{"n_head": 5, "norm": "layernorm", "norm_place": "pre", "init_std_up": 0.015, "optimizer": "muon_variant", "dataset": "wikipedia_en"}
Each number is 500 + 50 x the weight over its row's rms, rounded and kept within 0 to 999. Layers, rows and columns count from 0. Numbers have three digits each. The size before them is the row's rms in percent of the matrix's.

# layer 2 MLP up, 1792x448, rms 0.166, rows 820-1063, columns 336-391
102:489478375475500458462528596514546489506538448525536508507530521474538518459451480399454460508474526532614599463529519504501436420493401420451430453482443460449607554515
107:534529514462503538481526413485511521514400541446497505412421474462546462550522494466537485511465566419465435457470529517572529484547453454458560531507546484498469542552
097:498470541482494542505516469504606510443459555461477465480459501552454538528573425546528568437445559510498524416469539411441477463583563473543498634424490361476446547470
098:442418535506464499513547406464506543406483555548446508466433484536524558537424540536390512509597496569480467486560530545504581460436582466520500444489430603502480468570
103:503460574585568597434517493434486497344395488512547514493540568526480466453572573492499519517511463571561518440558468520544532395574520511547478580485487500595481443464
112:517522439462509610538541469489556433422428532404479551484639434460479460526496498490476487488510477531547576466502513517453538480410539477452523503428437406472536428617
099:464519555467537502525509484511525516494474484404532510446490496551544384641569433420559446382503460550489497515452515465465518473499497504438542410584431391428492493544
094:532458514443509549495550484525526480475526479461607513504548585457466459471489556562442486588497539479494517553461496590466493544562479500464557571552527541489540506445
096:515569477523474404545476488507496534514520573498485515485490533439491538439591517500568501439478521610623583576490484464504519562516438472524495495526512557530499463554
100:484458529548558532480540594515550442557476529463427499474556469463503521547528402440502467451526466566460428575517505493402385567535471434572518532441415499547493491585
086:448539530592531512532494483510417462415487518533393511497526525510495523560481552439524549512506598492536434586525459435532491524455460554436516478543516459476484473556
098:390498420555572451554560485577528535381569413566622495499462463454523411630557520413520530500508445557412478591483439476499460481472448585596510583526517510494499441445
099:491536460488506455559627440596453461422420481508587521465420509459463503444539512385526497524573452554471414441452425477531491481544560502454491608580446428619510381480
109:532464515583503558465489518575513383556598496426430499478436349546624570522544569435500587455441517499530516451463566400457475522530468436533472465590519517574474482519
098:480512549455504549446486557438577560529470391568413470550510454451525558434494501454515485526556536569516521376472528547481630527397546544574502444511544523410492501549
097:536519487508527494415550551502496512566475470481481572501479461545406418489425587525458587518510487538466559549546463617452502494475481395505477541450504462488580488529
097:528532439516428469513507553484489563478453437551572504517512458499432446379547465533435569506497522569563566404382459525574493479514543428542416550443417541448516424484
098:476472464550451574452547506500473522477479550472555499552342502406490503447555388584500601543551527512528486560450406449416488475485653412466480514400479508473447527417
098:531469489556493393505566571506497503473459490462513508507537548434487465487518432520476523498450530409512448461588583521547545450626513447546414475562562482538479432550
095:440541475574502536588514532560490472438562633497482526397447520520449488477558494430511522505546466515478515596450553431492470447421518433489481541450503453515573598499
109:549517477513423551554491568529502493593437507489477543506534417523490489490576551463459614515506563515499536547452461506557610574542534503453491535420405526522535483556
094:459402370541544587485542522479469502501467530526540569537461461557550495467553430414508401599584504476575584490533470498525568416514525485529462525573397537572468467568
103:535555395531535506484482582523481465431453420526471517520554587584530470596497373497521588612475459539446488517401521594597449471478544457478514514501519498438518551605
103:426435445496498527471471499494526450418454408570476459441491589565444465362455447521528502584530494454580506466462487498493482546465464518526512477416487556512496460537
104:459472509495429474532505551515378407522480516555499519549474464447499484524496550488535533528501496499490391508515548648497489515477514435424466404465498518598512438507
099:451518531508494481505516479487509455508533482455640556512442507431556483582507517494509544382510475478524537402568526480473446560488563463437472490502525497455491533475
110:528590563424530514503499496432451480516602549503508468500557463505453532416414567506394601519514523479560517503507461507533501519516520519494565459579519538502427488515
092:486488598495435436535525484495503490526477472468511525511478473559479495504586488516481430516477565544543460476419422440491511440535605402510462460433491429477490467561
093:466529563506482578437498459545485459460574495556482434599553530477501416580488514548455467500412486515479555529543490554473541552560496496518516539514422495412458450588
097:490500461500519428575521486472575495395455466522417542535416561547522493533423589544519418447527394522523386418442457516553487485549537460435394464485562348444495537471
096:489435499426510529432552558449569630534530408525489503434533525491515430470475554500507550462576524488547540563510460479463491573597485502528533445430489482533517498496
090:519499436447571509517498579479474543521465561493580487417570460514485446541441503502544464421486455522527413553565557505444499489463538491554594569564506532510496427439
098:519523469560433500605480472428549513490481442447494495533493409504512548509486446491499507396542458474516558579563524471577531563525429504502572506538585560509512447406
103:571488505486443506576537459554461565490452430486532459457645577481488490420497475497433492444547454500411505456514486537492539481452556536549538514473498501607473508529
098:467493496521485406519455527441509440414510548451517569522500457542432438532516471566541455523533481506522516536533520543551533462497481484397479465529487500434468512493
096:548525466566527456518453467467456516467452442508493583523466468454573476543525432547554468531478464514605593444472524490516563597496555543434547469432398440588525393503
095:501417460549511523494480544407499496509540461511515431590540536477475504524554498461518483573495516453598458547493472575463596577454586453576539572565441461581599475444
090:483529442501542542527538432477515517460541494467451499506606492446469493478472404657531503484459431497477514393571449404481411472458462491460503520503506597386591478508
098:533422526542505543493521530470541413553456461649456515529542463504461554503374464540524584527480508515571551548516539498469524479524567487511530518488495489472480513498
097:498500471487511438549483452452502452446543568517463563509467374470515533424416549463518614524439558440506478420480513481445410469587480494528520471496513464477454515516
098:527418489501447521431474432600574431553505500575472516584493501423474527398494492477463500577497461458389505482453519556533514520483541479637530526463528451466436525492
098:477483472609396464525530437529446433499533495613454438445458463440417446459569485473472505548572483511583529502466535524540522607517515599492513525480556484517470482498
106:481555480475496593490489582579532599577579547388592499507506399472524501527371486519488482518554494590439589495519507482509534574547564464532566514500523542475489521551
094:458451487580540465522505554524472566449418654538519416553484547507585479523473517495572515514592408408492439513507565442500517482482541437465488569538511491445440478505
106:592567430454434508495479537566548505433545514585498516475465455468436412516517570452542448547442492581436501433418527460527419420493451524380597471575412466484530442570
098:578498509550575469567500455555526544452567429461433579546571509565473481534475533469448491606509587530377534449537448538507535508404491499510459519539426546529462574470
096:589510431491544532404541501535468492549572561359519537510472473476521476363502563443390458400542530520505541434442462510572516498559539514533555493443548506601448551501
097:535489390512518546488457545522455594548599523481533470457466498462478504412460443589407469489500457523387481545555520543429547454553414492406494555465515422485460516488
094:489476409418577473469510490412444549486495540514627523431623482457427452583497533438471498519496563469516461408564541513553487439433461492445492564454489410535483508516
106:486478565517545537504539482466441431528483538506600500480471399444436471444524389505581544484528594514544489513493466450448469504468501547477434491522463606492448485487
099:510407547588584618492456471570533447533569377523481470490556462528500466442535545497533496580513465480528477467562485525548527532530521502552520479542566472513485538514
086:423455441519471599440499474448352389524496428512537504433405472512516482576536379516496521456528505589456524652517546467406508475553503494514457448530497503457485451523
100:483443530572582557491536485448481492537482477489518492441430516527529478483486482525464461398495491462457509540511498442426511479489508568490526423542530492434542514491
105:509458507485620518437482539616449560517493550481468518598522467458455502530441577498488530551524431572444461399433479489446482524535436491531508484568500559491475528396
096:563462459461522370447525475480440522496527525509506493493477419444531498495498390521570405556410491520435500481513495482483618534542536530501465407502488520420455477603
096:481599528501484467379539486501480565412439558566517451455575510557511498541500494462466541475480537454493540439384507562528528461461625513433520444457495495534641514575
093:576471462527455465468480514517477444521465495603498448520418510520460460480492580477550623473530482507458487598489505462498579505496504492498507471537408457464433463526
095:456451441465477595435539456542417550477486507485527518514485515560381481493534448472509455446515494474541416558386483532519468503516466516524428564455522439570592550569
100:406453495496430513426574499530551508574461556510628434524553508536498532475477466445509583473478519456490597417554567589588589480482476494460509506558529446463522528443
110:620533422461503478426474471414485507437528533504562505555433579479515531514558453394521500430567450463513508508424516509517520628430525615510510490494484463540404437486
095:554476478495466512550495453545506504497512538464472413579487439466568479568514460464520467544584541521474511485459528474476533489504561407581436469541407487403465583462
100:533514567527481495516513423396513508550570548534446481528509483506452506495546501512497437545594492544466567445502500454582526491485531556550508431580466546442490500503
116:508441507539567565493519589563484508472542514459496397556553553481490463525463460440479514484540504520502498501493523483539528575537505445623419533536529512452487487446
115:481492528375534484460491562437417439512562544481489522470542500593451525519557561403510479541530523440539485458445524532543464494413601459430521552404559515511487443567
109:532521512588517486414489453524475555505559526500509510415456473413566495497457525437561470530508553461443442495455476590433527531654418475467589519490458477511506417443
098:527510461588487566493491458513490502488485609526490539522460457562464534528437467530547552492514416461485490473557479513469549514454549473477502493512565515499546469445
095:459489483486451578540544442496547480481509437603534476519615551550534509530482457418554445540559402595413442535491510363465517516430502390503506527579520474478522509478
098:404564497513473477484524444441503497497530456477466531479476609446501556576483489479521566530452448542405462470463549432444402529570512412450474491537573466553464495504
101:554595456527475482586491548545541542502523418603503525503504511533587467508481453503386602408479469493531415634397524553568462502449440547491523532565496492462501485519
097:613483464521638503455486488554480476450495430440453596487465427541451511536480418579557493520527498469580457445595478514423521579535516459459517503542472541498500586451
114:486437457470506492499451567487507462449507541581465420564468569484510528476516559544446607482560518434504535560513549489424413535494616482471511439470515498435473385561
086:461571501502461418485519455494462539454581366557544561476545519473517529508463589486556457505460373483506463531420531513443544537512524530608490498505505496392469521460
105:485460471549521561520493515493449557506554552518418494547499470436476488571471463541506527367479460414474505546530481506554490570584510570482447417515552558449617499425
097:462447612462506403537496469546508513620453560506441510485447521513565501513479444566409556461505489493491560537540420467583498503543494578444480459519488443464529512601
099:460519492487404514491530555452554454485435541479434455576533382503457465496481442512545459404457439444531495462444401451545527518478655450515465478422509546571475460513
100:550599499558478648509458510542508542414494500510563477505545501560511458486593501558451479556568420532569544465530506442573550500442565471517563409400451527516402508562
094:477474450524523497456516417570459483409519488574408421407417470500460561478505494441487505451543457446496472665525527413433491488419497560507452414418518542535438404464
104:458464435575457574513483526557580482445543573535553499517591441491528450477447444441478489615594471520461522580495503494453488624575466494523482588494450513516532431466
090:509479475545532462441506478481569517525568521424479434464597535488527441514498464498447452495495528620475502533586575481585530530503404483520499401563453540379510492371
095:455485502415347527470512547443518486507533483413517576480460484430539418632526539467436457471534474458541591567618416562469475544458421453473501430535461483470464462433
098:407493477431465576517479463604433481581524506467584501520520436577532480562479424479485553496518570480450571521543528494477487533529501470498437562544423462438620503564
099:469470543531539476484492509460472420523501418542561466560549538445539548545520496507457495518535529489466507524519464454440501538477494485476449456511481491422560515490
105:516479432447503441400484538475504508447532575504470508574457483484501459560619482592527583524547573543453497536480559488524509636411450534457554506540458483458534503510
096:550472391545531595500477552499531490524598502668435496543509560449551521519513461495497524572569547529457530602592528376518545432495514545587522512573455544440477457468
099:587549452440549544544512377503486502456527451495505535472533534463524478532548560491578590531387526422483517530563491614522493462473470488524453484432472505457494584468
109:502465468476542580452443466487493539398485450486427477449541473442531447542517553467521524521470511537575499366484508463526520489535494508440433548464450432420462557475
098:542371441495502479499459531509480540394574426453455419405469569483491438511543556487445559508487556498473486370537538493479543529522514552500510494504469516417497537528
105:517471480491443544503524584547455503538455484435507514559419439561467514662454401528540460436499500524569484579416579470473580611498393533521485530483536453573504638446
100:441376490497443584519519360550546385511573527460486575466452465395443492390490519544525543541546568507438507462539403488480562476507515494547606484465440547520530500507
093:436531456573510532474517573489455526477445524574522574523603503403532515542499465399467489505516507491512477510510555518582542587517499520495428499446439531521490574509
095:474440547456506500503533534454519469510524418496516450548495511482443494518521596533552539471464475575453489542482579472545582516505543507506481501465412450482482473447
113:487497459523444496447510518459452551488525615523460411503528475519440481503484492416491464440505472483498448518458510454505563487520529480442485466536486494482525437471
104:490474448488469561576558526469483541572473505447469536513550424530466482512559554371626490572531555507505469513420534482581494456515529536526487540502516518481570520538
096:400543482509533472506501485594472442497418401502533494572558561513411524591458468512573538411491487525499536505452501503508469548456487554533470573491530523547484560431
103:513565588495475501560482572442508468491551493526533521616540462475547478503513468555470482545522487492536525501497533522435465506480551513454521487522437483514429466505
101:508414414521403465495482554426448501512472516533482449576491531502458518533621487480478545464423496446460417538485569484524503521512452458503589473490526551532527508499
090:468583465479541477477517520467389587530430500517532321469506562489521503454516443567510600466424533477448465560601491537552509559412498509535480514443477439552463538582
097:493529436558374532532467483511555571446420520543553528521563415453496476501538472520636589471526571521539513591449477515510457519447532531531419514448484476543414566492
113:458540400398548464507447453464547472489549552382409493501489555460515506444501562550593545538540486499500459521486436602560544616504503505559500431531503482461536551467
101:504460466482461483485590535466500501441546525501451511548487444499501504521513540469559575497491435601493529456480336523460585436420506523417449589435427479446549502501
106:477423477540487564543505426549505519513592410529444431477521534543462486444560473502514523502529482441445601550435503605545556441459492477482450453505490504526514454489
096:568477429496568434439481488546431468442482440556515448523574491465505360495564613450427511472482516494449456542553451516525547479357474572445563486477506458473508461519
092:524520543508475569494517469517556512517605453516456616515528405424570516501472485495458567488486477548466424585515616543425482496520497507562591513549509460440540472546
089:515435506560475472567500440514537478509421503609532582575629520528454536497541537456467548491551528465438492554546454547422453640435510518424509458513498460520483471554
098:439472528514474475500507518416533505520545471530473545416501480551483522459471505545513430503469554540621515594457473399550494499510491555571467538518460491485409467586
094:503502485498505578442471568500490536480449541530566441468465454523546553455485486474422563584521570430532389526459523464482515442506535497539441387456529413403519490433
106:488415374553481530520495507542492462517517547557501460428506469500534489460476444530468493481505582580477482511571379511611493533601454535619490485512596509517516592472
093:593434474407600572498497546503583422536403604534445439484540514531448507460596527460453462506470465526556510482392438419425522527484488506438524449418480437516497501517
101:405491494488526495551544509435562465431464581513530567514551569534563574500508540641431515529425547563529462473457549473563606417458432420479475499419505491493538510463
095:475427377489450461392503451495430474471427563488524498535418583597509570466540555471435502497491452541445530602646428501563576552523522472487524469593496485524582395381
096:464488567472459473523548438507517627580556536476438495418489435548502454572588491576551412518413461527450474531542443464598540505505457499586508471521483510485555479462
095:519485465526487393537446444460547557441453539545480517589451548493406523544458541499522404494502512488461511570513390530486446531609548428517554445521491488614549428623
082:479430572548388560425471489547581509460538477503543528487445518488572576508484492496487420448502582447434473423455424497509577501570476509451530514506579515614431484501
120:464483584562429488427464403575526498469499464572513527415558442493518550414568424446491510496376525503437526507500472601493487557500459522436471602549509488475521462436
095:485509535482575555546483565470416466534512496510424505446532454529532533546543546445457533456426505555477490521516552551526593479465549524489433513474491416489491499500
093:547443482537577435426506467625459463432538520486555474487451454502563460463532504511463516462530458502442416415557549472499474511482525522404549429478466516417525562567
101:444380533506461507518478522421520460530538386497443538464544468468428508451529496429588550507498473505546412498591519432523516592507532491496495451545567456461545434520
102:521535480456560561432537383479518521503575452441517446528541534510461481474531464525446486473490481408463490499491474499691523420497382574439521517453543443447360553535
099:456457487491560551491487476460561484559512420478401497460546519544453584532510475444521459481437512560590436452466483485524441489477518525579544520420484421486432552441
099:421506536467474469554536537441470545472531463463421509518542554507515539502526497391614532513469451478515605511502538507499439494510513563560426445622554414523530414566
104:547475470454511393425524508583426436568467485464421555473561646563524496503499534447529484459537428554518521517388450481497482519467548462541481447415509490532492555474
092:486536500439514446474522523520541425484517522523484481450479491457451428551563553433510422456499514385438425492575468559537505515496520440442470498511436457520423489578
088:447505495544403505508539464469539461522571517515512525520477471421430509532496525488548528547594431501531450523501464564575516574489512409398536431442587478540487457554
098:426482432472491607593476483380429503497434490518497552464407537489538506488479477549481528480533510503442532509536521507466526545515435463521498388415521497551528489502
099:573466590548428516489509541547518509441554475480564438480380482468549566515546553494518451504491504445553476523552467494495416522492555384390519555471525490510527496562
101:599590505456446425526533458616412427490520490489507493475571529529432525676526483456557517423529420501483501583523503558453512562560484491466454533508528527494479450488
093:446455421455559475480484413496498367569479404398424479438571469460504491460507539512467502539455524541453631452442526541519502524453539541548469491495559579578528402557
104:463522473500495472409489461494565603533465421383534577527578557440478496546596448449438480457396513534462520502561478504499478498475585496509530544587554437418589498445
106:487372425540481616541530523503545534585423560516441527603407467527550515550485419495552479478555517477513561502414547441504471488440580591475558599449525461610493482571
108:472529459440525517463504501607533494445513426508536570531441401521460436558472473579440488515507447518556551512458526484558468461560583466547490502514490533569437587508
100:527540576470440535449486481557541478412590511492502511452435533415415381461474529520494569498529567542410617502447488459539478545564539480510375447531507557525400493521
100:481427460448430360514493492525498512524544471503493485453534418470492561484492527468453525556552449558503576476432514549393536453471550512421448498534498353488530589523
102:548489518504535431506524468457597498565514472432384535498488624588455544489506543525514453444537531556408481537467437460418569493442529434517473585593524568569467470466
103:495534540462499507488521421560465466553563564570530521491617448478484478470581496496414526421565474471478578470493468480553549465497530554430469543498573449553552448537
119:563446497490462595493526436489438456417444461498400401541468482469492555553498489473469585555461521599437428494492543419430563514568505503465427439551521521584461426512
096:506449499471481512500480518424376516485560504479523495426502479473514502565463624400555501488541462406543477390652515587529481426469462567442500476469514428561499502439
098:424466549490648523490458524498457503438435593513453564456438629481602570551512475429574546475519489451513514448526452542569512541517483429550506547351437485464475515498
097:523594501481521487361500501485456492467497517462481507383455401460410425500490590442551579527489482504490544477444519521533465474475605466507481428422595498583530527539
099:524547507457488545484554521534488503512540530540570569519417489481493486480491528519491504590448517479534554529499466513441483484457499543503531453523497604606402549457
101:490434546527443512519460505550465480538514517540523545454483489495432455542471516497426476489479477612492446449471505517548492458553575547560464493428468517511526518472
097:540565524519432514570462650459493530520495408588488485515525439469482528503437560524472487500507526532552466581509612471458492457601461521486571477410437609657520534453
106:537584524551548476536486578545507425403527408474563523401500499418452485523559481561437431452597505398574502403441452506570489539473477453520531485498552455509489454431
096:538418529551454506474510496478435545531515485435465570499533517517481498539460517547411517545472471558442483493536376455493558509455527501463460485476433416524530490495
095:440448547422563573471530553425518498488470540559404550535444470444493479541457574552539561486570480567570514504480583502542532551549465576559388529460567464416489497556
097:414492488531525522591526579438458514455578526538529588560597575456522526574487534472467517480488564424514419441556503460598421501533435437497483482493512441451356518487
106:604515524567490489481525569517451489501537542479547576543492517537489493551489579517532576588542383602510407546528518540469467471497512490462591464499519509525502518494
118:555564414456443526478492602594461514467504485590544565480487517525477493545438551471506517529490467521460500450516431466534476502484583454507418553557498580443466441501
098:426524450534564508511473523450491544523455551558498540550424529432509559563612502539604541463441455449428512532504457493487529522509542455413554493517526601493475531491
095:451527513512504507545502400420443501496581453591542481387460439460452502538426509470516462543509522539575455441515501454471536467593489433451541476504456576453553491507
089:499610466444510508549588450596565476501480543508446448471501599531516510453556499522493514427482444451461496575532550581491607528561438561503423460544496430478484423485
099:460493453480448444591524615481565620430513500541514517448590471478456511572487488494519510554543556542593403508595481530551479560568499513488552513535495581550449489462
095:540510485408440542563513532475502551492502520468489510418507504443578412432507613487517477575526470523506535545463519470552520481546456534471561484443587486519569518485
100:508441513526590498522471460474563523476478586551438447476414544499551484535621483547564492461485577437506484538501470429461524556574496493580537611498517538560487398470
109:494565438446402512603495488462468429448442528459513520472502483556560466436457449392383535504563381516486450513490517535533502520488543433518558470490565502510520439556
109:574595521433545551503504445519466470505479519492543493508608452568581400510498520464469526479497507592538516569406441432557567474526526459529465557389620510418527439450
096:448447458474447453474518445481576512523560476589584558632552496524482533467469472529491502498517418514480396427547505481425518515509582467370481510435526606589489543486
092:494487468415428479539552531510528503552512415554440564463546469514428478617499565499474384446482521507538508521506522580425475492416475548472436501501440373507554547394
094:485525501458515510532494451507504381536523539485480475582529522555515528539520393417414527562520486485423508442522430495572511553440497464509396523544497427519536423481
103:413481460509594513467492528490532448479469503436491478509462400544503465450425433525505460519484498477491518614555602515524506507615490521530493475522449568499536460530
095:469516430525425534564413490523509479502496477537362512536435445535513461473484469464575480507546474424477482602559530538584503429572509567469572412495568517437424537491
107:476498569512486480523510563469523509427472409438482524442512498505447538435587450369567517527556514480523481569522447528517531539515491518492499490459567473560497533502
093:517493527495461421473500543453514536513425508523483462604501505488397425400477491472415480499471457611549525482454542465520472514455434491478518445487464602436515486489
109:403579491426443466574479536422554525525400516579563482530447379415487513545473449512500609420565490442548502508418595495541573556503528496474545596519482577524423561464
099:556535555445450603504470559455470475440406513473407447501517507480489459459507541552481546524510425460528389405535474571494507517529457434495470389469498478459470419593
097:478518518491449524524463489515457456455409464494559502489419497503556476496524503501548460525556494454481523479570573504576540450437490472511506420561387538543588495597
106:552488484470495487488441462466463422473509521463476500514549497498592499439505495521462438437510492531444457608528617579486544589523447476538531590457508531469441473489
099:564527522471531531555513491412504443525453461584426467423505431474525489497540521454547575500508455493524507540503487504549475473526584525482492568512543588450559536506
090:519514524462467548527540446480453536462447444517601517469432516492429466438550513493437518433439455516521485612403503464462494443552428438549537461513438459538548473506
104:589409513567500553481500507429438485426434536466372376384592485591509468591497495513536475585507437587524389436579501542498572528536454506491513479583496432500524439483
103:541569451388564562496506628404480422548527341541463407465622490472466406529523484430526543606468517520527541550567532505445511528465479485488595565553508446410533538557
094:557527526517484586462561544473450506474467454477600490484489445436468460536462501481395465410493467465484622398567472507567486487506515578494500481459575433490537550527
098:485558496457479531505516407444572503582524407463514482538497548453491511450580535543499547530517610545416516556621587402536541521478536486544544561438544558532480469602
102:530447470375432564465481555448575557579483355476467510518456470507467558509528484506544490483534510570494556494474478418512533485458501586440515477526439501471549507544
094:408491501467565515517497510464409573413521465511580440434505494554576483505541527506504579523517494415456467536503573627615540603406619481435505508489510464550555376449
103:521479541513530553489541545522437536465464507476433503533455418442577452455503470491491560587565454545440515484432500393565559561521532508524523542516418581508414585572
094:517443451575598491506583588459523605444552546491521530556420541525548498525570546474416487461526673580486520444449465555568468439516557485463488468495479494538479481464
093:536490555570492450482572506509526556442568540545511519498488465517597554519562475546478472589558508487515569474524513451483480403455428604419538418554453491474553530492
104:541475517471481466532561502536457486557550495504543499603588454452499468572363433505564526563472523432568563457528521481489535510498513566602584488426549488516458543530
100:465495404488498510544479563438418544467400481591505546521419429563501487449514483518481429464554527582473455516563464487518563505521548458448481555508470495536463409505
088:463514524492590456497336588479498479503527624504576539525441520521418517382487599562474527554533475516470507507467447531516475602559451471448566598549663481486534542448
112:526501538475533384516510455524451610482434557606448530520586571522513517526548480521501492569431476544611566500547478544483544436408446511522508482525542485527439537461
094:535516475476512540453520543576422498472475516532519538528537466528562513521512536489541475517438416468466546517596531531430500506532435486452496534520530430449521459580
096:425462503437395523536489458463461539481580500539494487576528525495519581491533527533478491521556432401618504424474590421486456583506627418477483541546429463451499489594
096:514476452433508524437459472410506346558522496521557554540462498560568485463550471591458505505549541442501483560573440548481484546534459503438489545489544499595514533476
100:551453409508577453389507491461519459416500544477518518511558531535436550533476528504493565453530430486534413545536565497534480509560505532494450418508462462518495534404
102:451553522431534558545537640527473546540532467536536505568528566439465448527514419440494509530474554434578545484396559529363551453526515535504511476502571476456496418542
113:494510479416487442422522653442553453517492390460526511413441582556434469523528408482450510450520449465538463418559560482424493462460485437516506380552541448453455476561
103:439505394548392512518438497455479375533508511486518487623570514515587465537477429570582550496543523438454415502537459520450552605533444511535500604381544456462424458535
091:563506488517424521494465460522468502467571528538469607519496469525449479506571544492404470523536573624498499516587538515559584674486497479512508516433431438527482494532
095:514517433478485560476488483566476415397460509413598550484436443438496472494569427466554478495556531556512419576477484614483449487508529563463584491517495459477478500437
103:484516530521620473432527554496482498486581557495442463547449474482464507506534620519491521429467463497462394418600508419553420529474506532480523502434442486508511500442
095:472437458472512503502553484490499624501516496528534445449449391399575393487479497503529488435493521498596564555462390591483585477413505512490459524525387485504500477459
111:467566484529453614605499415414442496431504449441472495421425520513472415473470494434580504530424566493636542529539415523441542453563464529474486520428452461530495518528
107:530476442482467526510496460455467550505500524499446567520476510557460493518537434480544514570541494461458509508452537442450550500494495413485535602498506565491507475563
107:457568417488491485493523529492455522496559580496457520445441443480500545456526416524400472443541533437442566463523557540459478573512520613475449536495402496404588472540
100:503514463459464430427518515399532547495541462499584484446470490499508560465494577421560420494535555558599512580460412519486489414442525443547548421471517595620408576516
095:495584425496498592463497527532546487541502535591476544494485477463556430567491480513499502475481499387443506475471442510539479537534450545534442517481545526539448475452
098:539441438470485524496476479560559550494562495461446514509508412519465488486464526543624510612553523527509577507489464550509581424441454476440442499506415447495506537457
097:510486435490457565508434516502440479510507549594536498672545341511400539524527458565482495561542576549504523625471391477409515494444556519494471422554460525513442422446
098:512498580488434514509464470497512485488489498506557518582567546458471550504479487434567536493493596592466538466505458511536512493582571544470485517486506418589418550489
102:546502501450466545532421436483493438503509558522470502543487576474495492428563547541478496362426435515514550526524467528454565408489456516492477533518568530566519654521
102:527474578445419427539464467555561468418544498582495456545497518512520452531491553456485421461560484468530477479487471546513571497497503496470489481488444459501547428535
110:503521521498498492568469444539533403537598443522496525523453503492502453530476546525562530496541513484468414540544581534498431468574356499490557455557566464531471416516
083:452532419542470587509485575617446526467501426429501549494503615524546498484522431453436545499487553426553528469526437547617546465537570460554463382510536420516518410428
098:394477435502496501501503460471436463563472421499489575542500481556485468486559550390509476401443428539532504559539528409595465487565538526522519501568497465535511575525
102:512463548463412605542567441504473547508487475485546541482503453475586554542440527527499517563442521535506476576570450464511458541539561473521430577563504489455444558570
087:465460605516448566624449555532524414535466517423469430499544454581543494484489476427574500579478523500532455524581464556579470507536412454497518490506563512534486468450
095:425514466566533506467569589491525521446486591508514466485496490494547523488487471524466431471529515419519526475480582492477541449469510523632454497459508563569431464449
108:462476472380495554453577527485438511426536487510503565439583490474506569463537584558470468532398511472488490452438451436529493462530534495472508436411578459420500515489
098:453479565551464530510497438604477579459405515403531447452521500483564595431425412604421546521535492496493550472427517513535486521471453471617506543534571390505519453519
101:445489530386506441554510490504423510431505531443560530506421546461546545568489518491525521506447554658519422549583517502503599470385572464517436539482454501562495462556
095:499411518421456486534512392388511469434486565519547392480433465513499507453671520467502589538539544519518519494532577490501560467567468481474444558515507509545443514475
104:416457513442387430557547583468472510516593401429444503454528506578504494515521510532504524523527491514396417440473478509596553534575493535564479409459483490504484519512
117:480494394492460516552533472490482512402390370495456553542561486377498512568510494478474419479423502512527478479482501569495556414523518539463480564470451518458490517471
107:497567541490551485451563540466546444519462522533506471476470477440424541580510432541527530478473611477447554445619473473353540478532506461497486441495495564450481445488
094:534480507454520523447505356563569457498397532515456511421500451444531533479506407514403459521512400470498496450516510369539519630525482525465574489519490547455501548462
098:489501502539468509558573428444476548478467456488535506504493475559493562429451551440484527572576535484479441450585525444549475519474421549542536499473520414576444446504
098:573495542448540521522493509536488547547447387540437523500496478380555429473473542504519488476444535468612453513397449545483597527460491440514498503462479491420527530545
104:521546578538566501553516501577469466457537495576565491513461524569549466462523396470530438534472545480499443456553546507531568547587506457574536541525575548509438581435
107:545505508456529492484547602521500439333468515436567570462552437463497441464452559490446401455504544441455568534464479523492460488536455483460462432558390515435511499567
098:564420433486539486527537543532520539462528602430450495425440411470482530495532535546407526530522544438515422450555542554527425473540465478482528501429495420470495527556
093:451394560482443602350496464427489495475507470511471549562482486370436497522479502509523550591496559490495522542466544555485511441542505523477539509577466556467491499444
099:587583432423496576479506561620467474475537401370532407491506454488437529509529592470534553506455479499503465510413502474450528508493476448484477539450579469433499536497
099:420455514458520516508552480510454561500494353510441581493563496414495456493458530472480618443630486509458509471443484518413488489471413559494508566439430594511506554514
099:440503557448596500453475538463586528484569473501432660485504503520541419494395510435513492457521478471451449455433530471670429613440476505525494599542445560532576469595
094:516451587395425501496506411419484574551549562543456485583442399475426497520478591496532455481565520436394547597565598523441522488498472498556560479531457565553524478544
096:651497468443500483468524543477512434419491464647488479551449482540501558518460405495486409488547452406479441560556467459559527556460534498456541463642470456476455400495
106:491476493454494522515531539481509458445477590607461447534533479499458445430573514462534546453465534585475530504482484503493451509558516441474432428488490496477470514575
096:545458409502576576540472472487491487491386523494477418472549553465514499486580479441447499469558506576474487505564508389572548538455582504487500416447442480440524505597
103:521493516515555490411531480495530480416567520469417460492513469531585528569490585405473442524538464505475458496484458382500591516502528463498472443427507501517439507503
093:468479481509588565508533441528562498419474451566618421535515506500517477461490595635546445489536543453562508497459517435548522418501458438543587527502562466517526461543
096:468449515469398555534493491494510529526480436493426564429528476482535553461481472476470476457475560542387595594515366480560497537520442457519543499500451530520473589603
097:493522514484461483432547457440443519553503486506507543464500459431455487532477492554381502440539535527478496510497487532470449603497493416444450467469525549528479484564
107:595469551422442440460573410399442528553431589528620392418455517511502594474559484470515446485561589520454453586461504400426547516557561546584520496460536565546463439364
101:495532614530568456476541472518429504551576398565556547464454469441483596524531501474493555549504416468617522431543551562480535483452435494485474437533540458589494538399
101:481477461483432483452515492473412460458479518454521502545551659501513545455459514449510433534520484424583503532402532534536506427500504455544509540509466426513481520573
098:518468437478504517527478512506591512445430492537507531527501488481538488484424554437553441571592501568571480501421508473433493541535568539573496556580458492576474488529
094:508450469507448477413475556600544543539485442561540423469423485411434562459468527493517473488481468494511454559449594483515527503442507543527542459428441598411430507412
091:545488453423422443455475525529508637533560472450551597443471415490474480503494540544510477434500528498531385481494503527517493505487505478460449506405559416522490474579
111:562452552511585551421540511545552421524512510449431480511552436462517416522435412604352469615470567485460511403429460501556464508527456525492513425451535478547525483497
112:504547513419385500564543476470466460463529494519473459523492477463472481518460476485553537467521547497575488472540427520517451468452471422467464630478558475436572468487
102:585563503437541434532559463416490517453458534553503438490512535426526498462581495546424472472498524465496560551426473402478426465505516547405476467498516447367499494457
093:546420507554459529486570466530467542546463532482569386532477423456548560509563441485453438404554526392520493515467564450457547408495610571490524440601516564426478469579
097:439497545505501470636549548437609404455490549419506499496509534450547393435577498536476453483554467488496504460536415521522486540476444500501370483483431483467455527562